From a checkpoint of a small transformer trained on Wikipedia.
Architecture: rotary positions, no biases in attention or MLP, tied embeddings.
Training: a variant of SOAP for these matrices, 338M tokens.
Each number is 200 + 30 x the weight over its row's rms, rounded and kept within 0 to 999. Layers, rows and columns count from 0. The size before them is the row's rms in percent of the matrix's.

# layer 9 attention query, 192x192, rms 0.133, rows 0-54, columns 0-63
081,252,185,190,209,215,190,254,149,261,262,173,186,163,222,174,250,133,168,194,242,170,187,198,181,180,191,182,176,247,241,132,195,229,177,177,214,194,200,213,215,207,184,232,178,225,177,190,157,195,220,236,261,209,195,174,218,188,195,154,223,233,234,201,213
085,204,144,197,163,234,233,232,177,157,220,258,222,222,155,129,166,212,181,228,235,237,169,104,183,211,169,202,176,200,264,208,248,241,240,255,168,228,199,179,176,221,204,193,239,216,175,175,230,200,179,215,230,203,239,179,195,181,192,116,201,198,200,178,223
078,209,200,192,214,196,242,144,222,210,257,192,228,197,214,220,149,194,215,210,223,242,208,197,255,302,227,189,178,174,178,201,205,198,234,166,216,209,228,212,159,249,191,162,212,223,245,201,192,150,209,213,208,207,223,223,206,145,201,167,190,237,217,171,206
083,209,222,193,230,215,240,171,229,200,240,219,208,241,217,252,199,170,210,149,227,227,199,197,228,186,208,166,206,166,201,251,245,199,173,224,209,151,252,182,193,188,198,192,137,170,240,188,190,195,242,179,230,217,213,233,216,211,211,190,184,201,191,221,178
072,206,220,212,222,159,233,160,212,223,242,197,208,231,155,240,172,179,211,208,221,221,175,252,222,183,223,234,231,219,168,151,207,208,156,175,201,206,214,200,256,233,192,199,208,232,150,235,216,208,163,222,222,232,228,183,230,206,205,191,159,198,173,233,258
082,217,133,224,205,237,258,236,139,202,242,190,184,236,189,212,165,141,164,210,185,190,192,235,178,172,197,130,161,232,210,159,187,187,194,195,233,179,198,157,197,198,220,178,216,273,186,187,143,221,245,171,134,202,173,196,197,242,188,217,199,162,176,153,159
080,249,254,168,168,191,189,139,183,156,194,189,245,163,205,221,210,175,222,232,206,224,231,200,177,246,225,237,219,199,185,240,206,204,205,186,230,221,224,169,166,169,185,222,200,228,210,188,213,178,195,196,208,158,159,177,219,202,226,185,168,219,216,211,200
086,238,195,179,186,211,178,160,244,178,199,235,224,229,171,181,245,221,207,189,168,169,224,221,137,214,183,159,200,224,217,208,185,222,198,192,211,248,210,208,231,161,188,251,227,196,177,179,247,180,207,218,182,175,228,190,196,176,242,201,150,191,184,239,180
095,203,188,224,160,222,195,162,187,188,148,186,181,201,179,162,239,208,215,272,255,193,200,178,193,224,207,187,198,151,216,238,251,224,187,201,229,195,152,250,166,153,157,211,195,168,154,230,141,178,215,195,211,155,186,194,174,232,177,189,214,206,168,209,246
087,175,188,200,228,174,205,225,155,169,216,191,195,178,212,177,218,229,213,194,188,145,214,162,207,255,168,186,216,227,207,149,208,148,250,199,217,177,132,201,193,197,158,211,266,204,209,226,153,155,176,166,187,169,230,171,181,270,188,237,235,188,237,187,181
087,165,223,200,208,216,225,183,178,237,219,210,202,174,175,193,173,177,165,197,144,232,225,194,232,198,130,190,199,246,234,173,173,219,203,153,204,238,202,188,188,216,276,228,174,128,175,236,167,162,172,220,228,168,172,194,229,231,243,165,211,203,191,187,176
091,218,164,209,234,206,178,228,205,226,241,215,122,178,144,187,192,205,187,229,192,201,169,216,233,136,234,206,228,186,222,196,230,252,140,215,209,176,201,248,289,185,246,209,146,204,165,185,193,183,239,216,277,156,144,244,189,156,194,178,212,201,252,184,158
094,211,182,218,247,133,202,215,201,272,266,168,251,209,195,198,249,201,219,188,211,206,201,219,210,213,252,187,181,195,132,199,248,184,224,237,206,217,191,287,261,180,214,231,245,163,224,225,201,199,219,152,200,170,177,210,219,194,175,214,194,226,212,161,227
102,150,124,183,185,156,205,208,200,197,193,218,217,198,202,206,186,240,171,251,200,175,194,225,218,176,237,232,188,259,195,191,213,221,206,212,163,186,193,247,158,155,152,179,223,170,163,240,200,209,218,200,208,180,232,235,179,142,229,260,173,212,213,187,171
093,189,192,238,230,256,183,162,181,233,198,160,221,206,184,220,244,228,216,250,173,224,255,210,177,216,213,181,174,172,204,193,231,178,182,194,199,204,205,261,245,170,166,211,244,222,224,240,241,115,259,175,202,217,203,160,166,247,202,200,185,156,168,199,228
094,202,228,204,186,249,189,221,211,174,184,218,247,214,184,261,197,192,227,212,180,164,240,167,115,213,183,255,220,204,195,205,235,162,193,236,165,235,191,169,260,212,185,188,198,297,216,197,212,232,200,212,185,165,195,196,199,204,159,248,192,229,236,206,257
101,165,164,221,159,133,199,152,236,194,196,237,205,200,244,190,216,173,224,237,194,153,202,207,207,214,271,157,232,225,186,195,148,205,231,191,185,162,185,167,200,231,122,154,169,210,209,271,199,225,222,215,196,217,166,226,204,187,157,224,214,217,213,160,201
099,238,211,209,180,207,160,173,172,254,222,197,198,175,217,161,217,235,197,173,154,164,193,201,214,225,202,183,220,256,165,205,160,208,244,206,196,206,211,160,156,230,210,225,196,162,217,166,215,232,222,173,210,189,158,239,239,196,244,229,178,235,251,199,248
099,188,199,234,229,251,189,206,216,232,152,218,231,262,182,247,206,198,195,205,175,284,237,204,211,207,206,249,190,164,198,249,192,205,138,184,141,197,182,190,240,186,205,203,182,197,152,185,163,181,175,214,156,180,178,171,208,178,134,208,181,218,206,242,177
108,181,211,182,255,173,191,216,152,201,167,217,231,214,144,167,261,185,198,212,213,233,138,226,204,204,164,240,155,193,148,213,169,236,212,200,229,208,181,234,217,198,169,214,217,153,173,196,186,222,207,207,184,150,198,209,167,168,202,193,197,242,273,211,226
107,115,201,187,226,253,209,193,207,185,174,162,239,222,204,180,191,212,172,211,220,189,171,213,201,242,128,193,159,216,185,226,236,213,250,244,188,205,190,195,206,182,236,184,224,233,178,177,215,224,230,207,237,158,214,200,199,223,222,201,225,193,170,159,236
118,152,197,212,252,202,192,177,186,191,229,147,176,224,138,244,171,190,181,243,243,228,176,217,235,260,244,166,163,185,192,166,214,177,203,227,211,209,179,245,182,180,160,221,266,184,230,220,208,230,190,211,175,154,235,170,210,154,236,199,181,192,252,176,192
109,138,201,235,157,134,243,198,194,189,163,209,206,149,180,211,204,220,259,190,210,242,140,180,202,196,195,223,236,195,213,178,205,232,258,183,224,183,230,257,154,194,244,192,224,232,183,229,168,169,218,206,210,196,170,188,288,248,152,170,178,203,227,216,217
118,248,220,195,222,181,192,247,206,188,182,190,177,215,224,188,210,183,234,258,212,204,188,198,207,247,219,232,249,213,150,196,184,160,137,199,197,227,229,181,213,165,210,237,201,185,227,216,214,235,193,217,145,214,259,235,247,211,162,204,166,237,216,197,229
111,233,231,162,206,222,185,267,185,236,209,185,195,176,171,158,200,220,175,193,216,265,196,199,232,157,166,234,180,176,241,195,231,164,210,176,239,206,220,218,245,198,293,205,220,204,168,218,250,196,193,297,209,212,200,172,203,189,206,198,210,170,185,209,201
112,238,201,218,217,205,215,262,168,228,175,185,183,79,201,225,218,161,275,170,243,214,201,193,193,180,220,197,195,193,255,176,216,192,226,180,218,175,241,170,193,225,219,196,243,210,226,253,194,197,163,248,195,207,148,187,279,173,220,230,169,188,160,188,179
116,152,215,216,201,220,217,186,154,194,180,205,177,217,154,181,256,215,228,182,223,178,148,162,168,216,203,189,212,267,181,189,192,153,213,216,199,166,189,186,185,185,150,188,209,189,250,220,232,180,183,185,213,110,223,224,239,188,188,184,177,259,193,245,236
112,222,221,206,211,226,139,186,173,224,203,196,209,237,209,141,228,224,201,215,185,215,189,163,251,189,171,178,208,173,193,232,165,167,145,258,159,252,196,191,192,195,179,210,193,180,215,200,181,227,152,180,176,210,151,244,212,205,254,196,172,157,170,214,185
113,237,219,187,238,197,192,158,181,182,227,221,200,183,200,194,220,199,217,201,204,224,175,172,198,194,236,193,186,163,243,113,146,211,198,232,221,211,218,192,184,190,219,204,223,180,217,223,151,205,173,196,252,208,162,212,172,216,223,229,254,178,191,201,216
109,175,237,152,170,156,164,285,169,186,213,179,239,245,179,211,190,162,242,225,218,174,220,153,238,184,195,174,188,191,140,229,212,232,220,179,258,189,178,201,225,186,198,192,186,232,266,187,166,180,178,214,274,203,249,168,169,151,243,143,180,225,181,166,224
103,197,162,194,191,208,241,170,250,185,171,208,180,229,150,248,224,194,212,192,251,212,176,132,179,186,226,212,217,196,264,164,222,225,177,179,212,183,178,170,186,205,216,205,219,208,199,229,221,194,180,196,214,260,210,181,211,163,219,212,156,270,161,211,189
122,165,153,215,230,212,189,213,199,198,199,183,215,195,150,181,198,233,228,242,177,230,225,180,226,184,215,157,188,236,208,217,186,223,227,216,171,187,178,179,246,247,164,151,189,146,213,110,164,149,202,187,194,230,167,203,242,171,196,260,225,192,189,193,250
083,227,177,174,210,198,230,184,199,170,205,202,187,199,177,174,149,202,193,224,231,187,198,170,193,191,158,207,182,184,225,181,279,181,193,208,247,227,199,165,182,183,193,207,205,161,218,188,157,209,198,176,266,225,175,198,227,187,198,175,234,219,252,183,170
073,222,199,175,205,221,183,185,175,170,210,142,199,168,155,195,200,190,203,205,196,221,249,186,178,253,178,191,270,197,220,194,206,195,213,181,161,185,237,156,191,254,160,151,219,225,223,215,159,194,229,188,178,230,157,225,242,235,217,163,222,209,202,229,183
085,203,167,231,186,155,154,207,218,168,185,234,193,189,278,205,203,174,211,193,239,237,200,186,187,195,240,215,166,208,201,208,216,213,193,173,226,194,152,192,219,209,235,199,115,167,231,204,190,227,177,178,168,217,216,136,165,198,183,238,161,199,134,200,125
083,183,183,213,228,155,154,267,192,203,173,248,210,215,259,198,225,246,184,187,198,198,183,175,232,157,187,159,123,263,174,225,173,189,249,216,177,205,210,219,187,218,201,225,181,135,190,159,180,214,166,182,218,186,217,206,160,177,211,162,176,226,205,184,226
086,226,245,189,203,211,200,162,122,169,168,201,179,156,185,218,187,227,200,220,182,210,187,221,196,277,246,203,219,236,121,138,221,211,163,185,260,179,195,204,151,170,173,158,177,255,203,222,164,222,198,177,210,208,206,157,233,224,172,258,185,171,218,217,215
089,189,169,215,173,188,226,204,193,135,181,189,209,197,144,171,183,203,212,232,206,199,174,182,178,177,189,209,202,161,243,202,228,208,193,187,239,204,201,201,187,181,223,211,207,234,163,226,220,247,199,139,217,181,175,175,176,188,203,185,205,242,229,151,250
081,210,213,182,169,210,175,190,190,225,160,198,163,158,199,186,181,241,243,176,169,188,163,191,209,199,230,227,211,206,182,217,172,211,199,172,205,243,207,226,163,159,210,189,182,232,191,151,200,180,217,200,214,199,233,170,163,189,231,201,268,221,225,191,187
083,209,225,204,145,161,160,237,212,185,145,163,204,180,215,171,194,195,214,177,243,273,161,195,171,177,223,195,190,207,258,183,230,239,216,196,223,180,222,162,156,192,242,167,190,187,177,194,239,210,178,199,176,197,167,210,148,214,245,195,173,182,232,244,195
076,176,141,150,211,220,259,225,191,187,211,181,173,176,163,220,208,216,176,173,193,255,183,212,195,188,174,205,255,235,190,197,230,121,203,185,175,168,239,258,149,219,225,179,198,149,217,228,172,215,215,222,229,258,207,219,146,157,243,233,178,223,198,215,199
092,212,196,187,177,257,227,244,247,196,242,191,238,159,196,184,234,169,207,180,204,231,236,216,155,213,217,189,137,237,211,227,145,155,211,142,193,206,208,186,188,199,231,200,184,244,183,181,191,207,199,165,176,206,141,207,192,202,263,190,153,189,171,226,260
083,219,173,234,197,170,214,206,194,173,209,179,231,207,188,212,234,221,221,244,183,188,183,193,228,187,190,145,143,207,214,261,178,221,203,269,189,167,177,214,202,177,172,155,205,265,190,181,206,190,158,218,224,201,245,222,195,208,217,165,224,244,235,208,142
100,168,138,176,199,209,177,222,198,228,184,186,168,174,176,172,211,231,227,177,224,230,198,155,226,178,191,202,187,207,157,180,198,210,241,177,204,197,184,272,161,194,228,188,199,156,241,188,109,233,134,197,218,205,173,192,147,172,207,232,201,252,231,147,196
094,159,142,188,245,191,195,240,170,199,158,166,196,179,229,201,213,180,142,209,255,200,237,278,172,243,183,190,214,169,174,201,166,206,167,198,217,238,253,201,208,177,195,200,229,110,199,176,191,199,192,228,250,217,140,222,214,145,201,198,234,188,214,187,166
090,184,237,213,181,184,220,191,201,247,228,218,166,184,173,170,256,154,188,180,231,184,168,215,225,185,223,201,205,189,193,182,229,156,204,198,237,175,205,220,185,171,179,176,159,195,235,157,211,198,182,196,168,184,185,171,150,215,237,188,195,202,233,223,170
096,179,204,208,212,252,177,157,232,156,128,164,232,202,201,162,200,206,175,217,180,205,200,219,186,160,208,185,173,225,203,199,163,164,259,197,156,190,283,216,149,204,203,192,215,168,184,207,170,195,158,232,189,180,212,225,192,207,210,239,207,184,202,246,185
086,204,221,204,220,253,172,205,291,266,148,197,195,200,183,186,182,170,190,185,193,214,163,193,190,159,192,271,204,202,192,188,195,240,172,233,186,163,199,223,232,187,189,228,188,231,183,178,149,216,180,192,186,200,214,175,202,185,169,179,179,223,158,225,186
102,180,240,173,217,160,174,224,198,209,270,181,225,162,172,136,203,163,230,233,193,179,228,222,181,182,223,179,194,229,199,170,250,246,150,199,199,183,197,220,246,189,144,225,189,206,203,196,206,171,209,215,179,186,173,214,176,220,204,181,246,182,186,201,202
107,173,216,224,202,230,188,250,237,181,158,266,220,159,172,191,218,173,177,189,207,206,194,244,223,211,210,260,215,201,198,201,175,242,179,194,225,173,187,196,199,193,222,163,208,251,200,165,238,214,135,187,265,183,173,190,196,203,198,189,181,227,259,215,203
108,219,187,208,150,244,229,182,154,189,185,211,211,217,271,229,186,172,198,225,209,215,203,232,172,188,194,158,185,188,204,216,229,156,214,172,210,209,230,146,173,159,161,199,195,238,240,224,235,227,219,173,236,161,157,179,228,157,211,197,237,209,152,218,246
113,224,197,214,236,300,196,171,168,172,200,159,191,167,245,168,239,226,232,239,169,207,167,126,183,180,207,161,184,169,134,234,200,248,164,212,223,179,243,201,175,215,192,167,184,172,171,280,180,156,210,250,166,197,197,223,185,197,198,250,253,182,205,212,140
100,238,209,246,188,172,169,199,214,220,173,181,193,215,184,172,126,260,190,164,227,233,147,197,161,185,239,222,201,197,220,178,174,197,181,206,222,233,193,191,253,166,197,177,182,205,255,249,167,236,215,194,169,220,194,247,177,185,178,143,189,165,207,173,230
121,182,179,185,198,239,209,207,155,196,188,223,196,215,239,225,245,229,204,140,225,202,201,246,186,180,184,232,222,206,211,210,231,208,173,207,175,201,232,237,156,167,198,186,168,229,170,233,168,201,257,175,182,212,168,169,219,176,253,212,204,189,159,217,218
112,165,187,138,211,175,189,184,169,175,185,193,159,233,219,182,177,200,167,264,177,149,129,216,158,204,191,201,221,199,201,162,269,242,195,198,221,187,214,211,187,209,193,227,221,193,190,144,244,185,223,246,192,165,120,216,240,170,211,217,205,161,166,194,226
# layer 9 attention key, 192x192, rms 0.139, rows 0-53, columns 0-63
073,238,186,213,205,176,277,216,204,227,198,202,185,249,220,246,143,215,169,200,208,216,209,199,195,264,211,188,222,254,235,241,203,206,260,212,163,193,175,230,191,204,206,160,190,202,227,223,146,189,267,163,210,181,187,206,202,155,176,199,207,217,190,188,225
070,158,271,179,201,193,178,226,265,164,210,200,166,181,189,216,157,173,200,197,204,198,236,207,183,176,221,219,194,175,158,200,223,166,223,176,176,184,161,213,164,150,228,206,216,213,191,212,172,223,218,187,174,200,179,147,178,255,162,234,235,191,252,179,233
094,168,168,202,190,189,173,215,187,212,142,276,168,174,173,173,179,160,110,197,218,189,211,156,153,217,213,235,218,169,181,167,195,179,199,274,227,177,249,277,200,234,271,178,182,164,211,239,170,197,186,168,239,146,244,214,184,215,211,180,152,218,192,220,187
079,208,170,221,145,192,201,216,202,226,146,249,195,213,203,205,204,202,181,178,232,136,196,164,244,249,196,197,230,208,214,113,208,236,244,198,237,193,204,174,233,163,213,227,179,186,237,218,183,197,161,171,194,205,193,165,154,275,246,253,220,178,172,177,201
074,193,186,239,172,220,208,186,234,187,228,203,193,233,208,157,184,175,209,220,131,202,230,162,218,210,179,233,209,251,225,210,149,208,226,203,173,152,174,221,244,165,232,243,240,193,213,233,188,205,171,191,210,225,169,200,204,205,188,235,192,220,200,180,251
080,221,204,149,147,215,211,154,203,215,218,154,203,143,178,193,237,249,264,180,200,198,191,183,195,176,212,271,241,224,220,195,156,185,145,189,205,229,194,224,172,215,166,172,175,204,164,232,214,209,181,200,122,229,213,167,181,160,189,165,217,193,170,228,250
069,186,220,190,234,186,151,209,174,197,211,232,197,215,153,226,244,221,136,194,155,153,173,229,154,195,182,206,197,242,208,239,240,222,166,253,238,241,242,205,211,193,188,187,210,209,221,222,237,174,248,218,234,183,199,179,210,164,226,189,189,173,146,202,171
081,234,231,221,126,175,145,225,203,186,205,182,140,131,194,193,178,193,161,189,211,190,223,190,127,217,236,246,210,137,213,225,193,229,178,163,244,150,205,154,244,211,202,182,214,239,262,270,216,178,128,184,188,220,168,177,197,228,232,161,263,197,180,194,170
082,246,225,184,207,226,191,220,200,175,168,243,199,252,242,182,233,207,184,205,136,213,214,227,222,196,229,227,176,235,157,183,184,162,274,194,207,177,161,237,192,227,217,196,142,207,202,227,252,180,155,172,204,180,217,237,173,223,206,198,188,170,244,200,186
085,220,202,241,151,203,217,216,265,168,248,203,204,225,211,208,191,223,221,248,194,164,206,193,223,171,193,255,284,171,193,189,182,174,238,242,241,180,176,227,225,242,199,229,173,219,176,197,259,204,197,235,226,200,192,201,187,223,203,226,160,221,203,193,235
089,207,258,204,176,160,182,216,116,262,159,176,193,197,230,174,233,186,193,198,186,197,163,195,169,203,197,169,256,167,194,204,191,260,184,188,192,211,198,183,181,227,165,207,249,203,182,201,190,154,197,201,216,184,222,215,151,198,189,203,219,138,190,228,197
091,190,194,202,155,187,226,266,179,221,221,249,205,206,245,241,182,184,162,217,238,162,198,232,162,203,170,168,156,157,216,191,244,173,172,201,171,225,259,196,177,188,203,196,184,177,204,253,210,225,217,193,134,202,195,161,168,200,146,161,189,182,197,287,187
077,242,206,181,206,191,185,210,213,202,233,191,192,220,153,198,198,217,185,231,204,219,193,188,222,210,223,174,216,216,202,198,236,179,208,223,160,196,171,192,223,251,166,239,184,218,181,183,200,235,168,199,226,158,244,172,220,205,187,272,189,181,183,132,238
094,208,189,235,264,193,206,200,203,164,227,197,214,162,229,142,203,240,235,203,191,178,196,197,165,201,219,162,205,195,231,168,204,195,143,230,221,228,230,208,206,255,152,194,198,189,174,241,193,211,184,222,182,233,199,197,223,207,194,166,217,159,200,209,177
095,194,202,189,171,152,169,158,212,207,168,222,199,201,200,201,196,182,201,258,168,223,203,232,268,303,243,237,196,183,164,197,173,204,245,243,195,150,210,184,204,207,220,219,167,206,238,181,234,139,222,213,188,256,212,204,191,185,203,185,168,155,198,171,181
093,236,219,168,267,169,221,235,148,179,181,198,237,240,196,207,145,207,176,212,180,206,226,259,154,189,176,196,180,197,206,178,190,213,227,141,191,125,206,200,215,175,235,184,208,184,148,219,191,192,175,198,125,180,188,200,184,212,197,152,248,171,198,216,199
100,220,149,221,187,177,218,150,159,188,208,188,202,160,208,171,195,193,189,215,194,185,151,170,221,203,169,201,268,202,199,211,189,215,191,263,171,182,138,149,209,221,167,236,256,206,215,163,227,197,216,206,184,220,227,223,189,176,190,172,212,253,223,167,192
099,274,243,144,229,223,219,203,211,207,198,199,243,181,187,227,165,245,162,192,236,209,198,174,172,192,214,197,208,175,209,211,210,211,195,208,146,268,209,197,190,145,165,180,225,218,224,203,165,127,177,192,168,216,205,177,202,163,226,191,239,237,162,217,257
088,254,205,234,196,222,210,202,199,203,198,199,161,160,198,178,202,230,178,172,223,199,237,210,220,165,205,186,198,146,215,207,231,229,199,201,185,182,214,211,167,187,218,207,174,180,232,195,160,200,156,192,220,191,181,175,240,182,215,169,217,195,170,205,208
100,189,202,199,217,180,165,226,193,188,231,184,214,250,245,142,202,163,221,253,212,261,201,220,188,208,180,282,169,249,194,228,218,202,230,171,199,239,205,205,233,139,177,201,201,246,256,176,236,232,183,198,201,167,174,249,230,222,195,238,170,194,202,249,213
119,213,202,207,228,225,170,177,232,210,186,230,186,215,233,225,235,157,202,196,158,214,167,252,190,150,184,220,240,204,252,198,202,205,176,218,177,182,182,156,130,211,198,178,226,229,155,234,232,198,131,211,187,213,162,252,199,210,165,208,235,175,224,199,186
109,223,187,169,236,184,173,256,197,211,215,200,177,169,132,217,184,182,164,183,286,183,220,222,184,210,198,134,194,174,198,208,160,117,205,176,222,224,184,224,197,204,154,192,231,138,226,210,185,228,156,170,226,223,226,214,199,179,261,162,171,182,203,217,191
110,161,207,252,153,169,149,166,199,216,205,200,221,243,227,246,129,187,189,228,143,190,190,187,160,212,230,160,188,194,224,235,233,238,256,199,169,205,203,225,198,200,205,170,212,201,130,211,196,195,212,231,237,221,219,229,211,273,231,202,208,185,237,177,218
104,231,202,182,216,262,187,245,214,191,219,219,180,159,218,175,223,173,140,216,207,259,178,259,192,222,206,175,226,168,149,187,156,207,189,230,230,166,214,221,194,194,227,235,184,158,261,253,183,246,187,181,221,183,296,190,236,237,184,232,179,179,158,230,216
103,213,242,172,238,183,182,180,177,175,113,204,209,221,189,188,200,151,222,199,196,214,193,129,220,189,203,240,198,145,183,175,212,152,232,181,172,140,177,205,205,175,172,219,212,234,195,184,247,243,255,232,230,133,155,218,232,185,207,202,211,155,196,195,217
111,157,169,186,189,243,249,150,181,168,189,186,206,227,249,210,186,194,217,234,206,178,146,192,201,235,192,220,211,223,265,145,185,233,198,168,252,223,226,253,210,182,240,193,226,214,203,158,161,175,148,214,182,224,205,170,192,205,172,199,173,167,173,247,199
107,188,219,201,224,139,214,218,197,190,167,208,202,232,184,158,239,170,199,177,190,254,216,234,200,172,159,198,228,233,201,196,165,190,239,228,182,188,181,243,176,241,256,186,178,224,220,243,227,199,204,187,160,174,224,227,182,121,205,205,144,221,234,212,255
100,264,194,233,196,182,274,206,203,187,259,188,198,167,190,161,199,206,196,188,221,209,175,192,200,214,216,187,209,197,237,226,171,174,187,238,177,220,212,185,146,150,227,209,126,185,247,182,188,194,199,206,198,186,209,181,204,168,229,198,222,202,170,212,221
111,166,206,162,218,146,160,223,239,242,163,213,169,196,161,214,186,195,214,228,172,211,190,256,203,188,253,250,239,163,207,154,169,212,212,186,229,190,176,212,198,187,171,249,198,199,239,153,152,142,187,195,169,250,185,243,187,197,191,240,257,156,222,217,202
101,206,201,152,170,185,209,212,177,197,223,213,169,251,192,191,174,202,221,234,114,214,220,221,238,161,231,163,203,200,242,223,214,197,228,220,199,178,204,232,186,215,171,207,246,220,138,190,184,234,142,200,222,162,170,179,189,172,248,235,160,245,211,150,206
110,234,180,197,173,230,221,190,215,198,195,170,247,197,193,240,187,183,143,202,231,136,127,216,188,243,181,274,194,250,206,243,192,230,175,184,178,174,221,167,228,152,209,186,197,230,243,220,205,209,226,231,194,141,204,210,224,217,192,182,189,257,229,216,202
105,198,175,193,246,186,188,174,220,256,180,148,226,173,231,190,226,186,182,214,217,221,230,208,182,210,262,152,181,184,206,245,214,208,184,254,181,155,229,174,186,196,210,218,235,124,176,160,203,177,188,180,192,197,196,180,164,194,238,213,159,172,194,203,199
071,147,185,158,241,196,247,203,277,248,191,205,257,181,213,223,221,215,221,175,188,177,174,195,219,183,188,202,190,215,199,177,168,231,206,172,210,154,244,213,246,223,195,212,169,253,232,202,186,223,140,217,209,232,240,163,272,235,210,263,218,191,174,244,187
069,183,178,191,172,154,196,241,190,242,211,220,182,189,235,205,221,161,191,223,205,203,162,215,197,199,208,181,153,168,191,179,151,177,170,200,195,220,203,200,169,172,188,204,201,250,169,202,208,235,173,204,226,209,191,226,176,203,160,124,225,197,224,131,214
063,220,165,208,217,238,173,188,200,227,154,171,220,244,201,173,164,191,141,261,169,203,199,187,154,127,224,228,214,202,205,192,174,220,181,230,205,253,270,194,195,179,205,194,223,167,189,176,168,194,170,206,149,208,203,201,214,186,171,177,157,177,188,210,223
079,246,244,218,204,196,231,238,179,238,175,143,196,246,162,203,188,163,174,219,183,204,306,198,246,220,223,204,242,229,222,177,227,172,162,177,239,208,187,191,193,177,171,208,199,247,176,263,177,234,212,188,202,171,150,184,203,194,153,231,216,222,220,212,232
077,162,181,172,196,226,153,211,211,212,166,178,187,176,189,168,239,183,181,168,133,167,209,161,190,185,154,202,165,193,158,234,161,181,186,213,187,202,186,170,245,232,162,183,169,266,190,176,204,162,210,194,198,228,207,236,169,219,219,214,212,201,166,158,158
083,218,214,173,201,183,160,224,236,141,186,259,228,186,206,235,194,175,234,177,178,213,195,201,181,214,227,192,177,167,217,208,194,176,230,192,193,224,156,221,217,186,159,181,226,234,223,194,191,244,167,216,168,190,179,254,203,247,206,199,175,205,225,142,178
084,235,235,203,269,219,208,222,204,179,187,194,124,203,217,222,180,223,180,161,237,211,174,259,151,187,245,187,207,190,168,221,189,190,182,175,192,203,192,194,223,192,195,161,223,230,193,222,234,158,193,221,161,159,206,224,238,234,166,251,232,224,150,175,110
079,244,210,176,248,208,182,195,190,159,228,221,196,215,181,227,192,270,217,185,176,222,250,251,186,240,177,214,217,269,127,172,205,218,213,222,242,242,242,189,201,209,216,168,178,215,201,216,235,265,208,237,217,201,206,202,221,191,167,214,190,229,126,184,176
084,185,223,225,228,164,192,209,179,159,186,175,225,179,219,208,183,217,240,182,216,196,215,144,185,195,225,197,156,160,175,246,223,179,187,227,181,216,188,159,190,171,147,211,190,196,220,194,181,238,223,203,286,193,208,249,230,223,169,238,171,211,156,210,256
077,192,163,195,210,197,174,184,192,241,176,256,203,213,164,200,205,244,231,211,216,219,159,174,164,185,151,167,225,174,186,187,239,249,188,172,244,186,221,202,175,197,189,195,198,185,231,213,199,204,131,171,194,187,173,147,161,177,172,242,245,217,178,247,227
074,243,180,183,254,259,193,231,151,214,222,195,214,199,193,155,224,223,191,167,166,162,189,210,216,160,195,172,205,211,224,192,151,201,203,188,189,197,180,208,187,218,216,191,188,205,208,174,211,193,211,188,163,202,202,195,208,217,233,134,233,182,172,215,186
084,215,196,224,197,118,163,220,228,202,201,181,167,129,208,217,213,257,193,215,239,211,186,185,228,249,190,204,199,173,193,257,174,197,200,211,206,188,203,217,230,241,234,216,174,208,216,159,185,212,122,235,219,240,128,198,165,218,228,188,210,208,248,183,162
085,199,187,232,210,178,150,180,224,195,201,261,194,193,221,267,212,179,216,209,187,194,233,203,154,192,211,222,223,154,219,149,209,224,217,219,230,199,215,182,182,207,139,172,229,167,145,230,164,190,184,222,173,167,174,207,255,213,180,256,197,166,180,252,170
091,213,229,199,227,234,210,172,265,168,200,246,230,257,190,193,188,234,199,198,242,200,191,215,242,223,221,202,202,177,196,169,208,222,149,200,243,241,204,220,201,164,204,195,226,174,170,182,186,210,196,263,153,244,164,176,238,245,232,171,196,242,200,265,228
088,175,207,197,242,209,164,206,203,214,194,181,219,206,194,237,201,261,234,219,247,200,218,241,188,158,146,226,163,195,205,161,197,198,187,211,192,184,108,207,178,170,215,225,142,163,233,171,161,139,148,184,201,238,167,198,222,196,214,186,245,223,179,201,203
092,200,215,202,168,200,256,167,165,222,253,178,187,213,178,193,193,243,262,199,268,173,232,158,252,215,192,193,204,273,194,174,211,204,155,190,209,155,203,158,238,210,212,233,180,213,201,224,174,209,237,185,239,191,190,247,210,143,186,238,183,244,242,227,193
107,203,224,223,167,155,206,196,161,195,225,198,226,199,231,160,204,192,156,210,214,211,202,211,199,242,202,145,186,175,179,154,253,251,192,209,223,213,212,136,154,206,227,111,227,220,180,194,210,242,205,166,183,131,178,162,151,247,134,238,232,211,197,229,212
096,173,234,203,211,256,216,228,183,194,223,242,165,203,163,174,230,135,219,189,195,171,206,224,160,172,188,203,184,202,229,188,216,190,201,182,204,163,217,226,145,187,209,179,189,186,158,180,182,213,142,158,250,226,214,163,202,230,181,177,150,214,215,157,230
095,231,175,228,163,217,186,184,239,203,253,141,252,206,169,197,230,149,197,169,134,210,209,147,221,215,245,169,160,291,181,175,121,177,180,151,174,218,177,139,239,197,203,266,206,210,212,212,207,250,225,183,213,178,175,198,169,239,215,212,186,165,242,173,164
102,197,130,210,236,202,202,201,223,193,226,169,192,200,184,142,173,215,203,147,206,194,198,249,201,178,212,218,166,189,186,191,198,226,199,206,200,213,267,178,155,153,212,231,210,194,132,243,163,172,199,271,231,215,235,240,181,206,219,257,207,264,208,189,222
100,176,193,200,243,196,234,218,214,199,128,251,192,170,205,249,186,207,218,199,257,165,184,182,140,186,175,147,166,179,166,177,200,235,215,131,179,259,219,218,224,144,181,225,199,245,198,244,155,204,183,251,172,176,177,166,193,181,225,194,194,180,166,190,240
117,211,203,183,164,197,175,167,252,206,259,229,257,133,173,228,184,209,215,210,170,166,206,212,175,165,197,159,140,192,203,239,223,231,168,223,231,175,197,262,184,171,148,173,167,196,248,249,120,152,233,240,218,170,148,242,199,187,177,219,206,234,221,223,205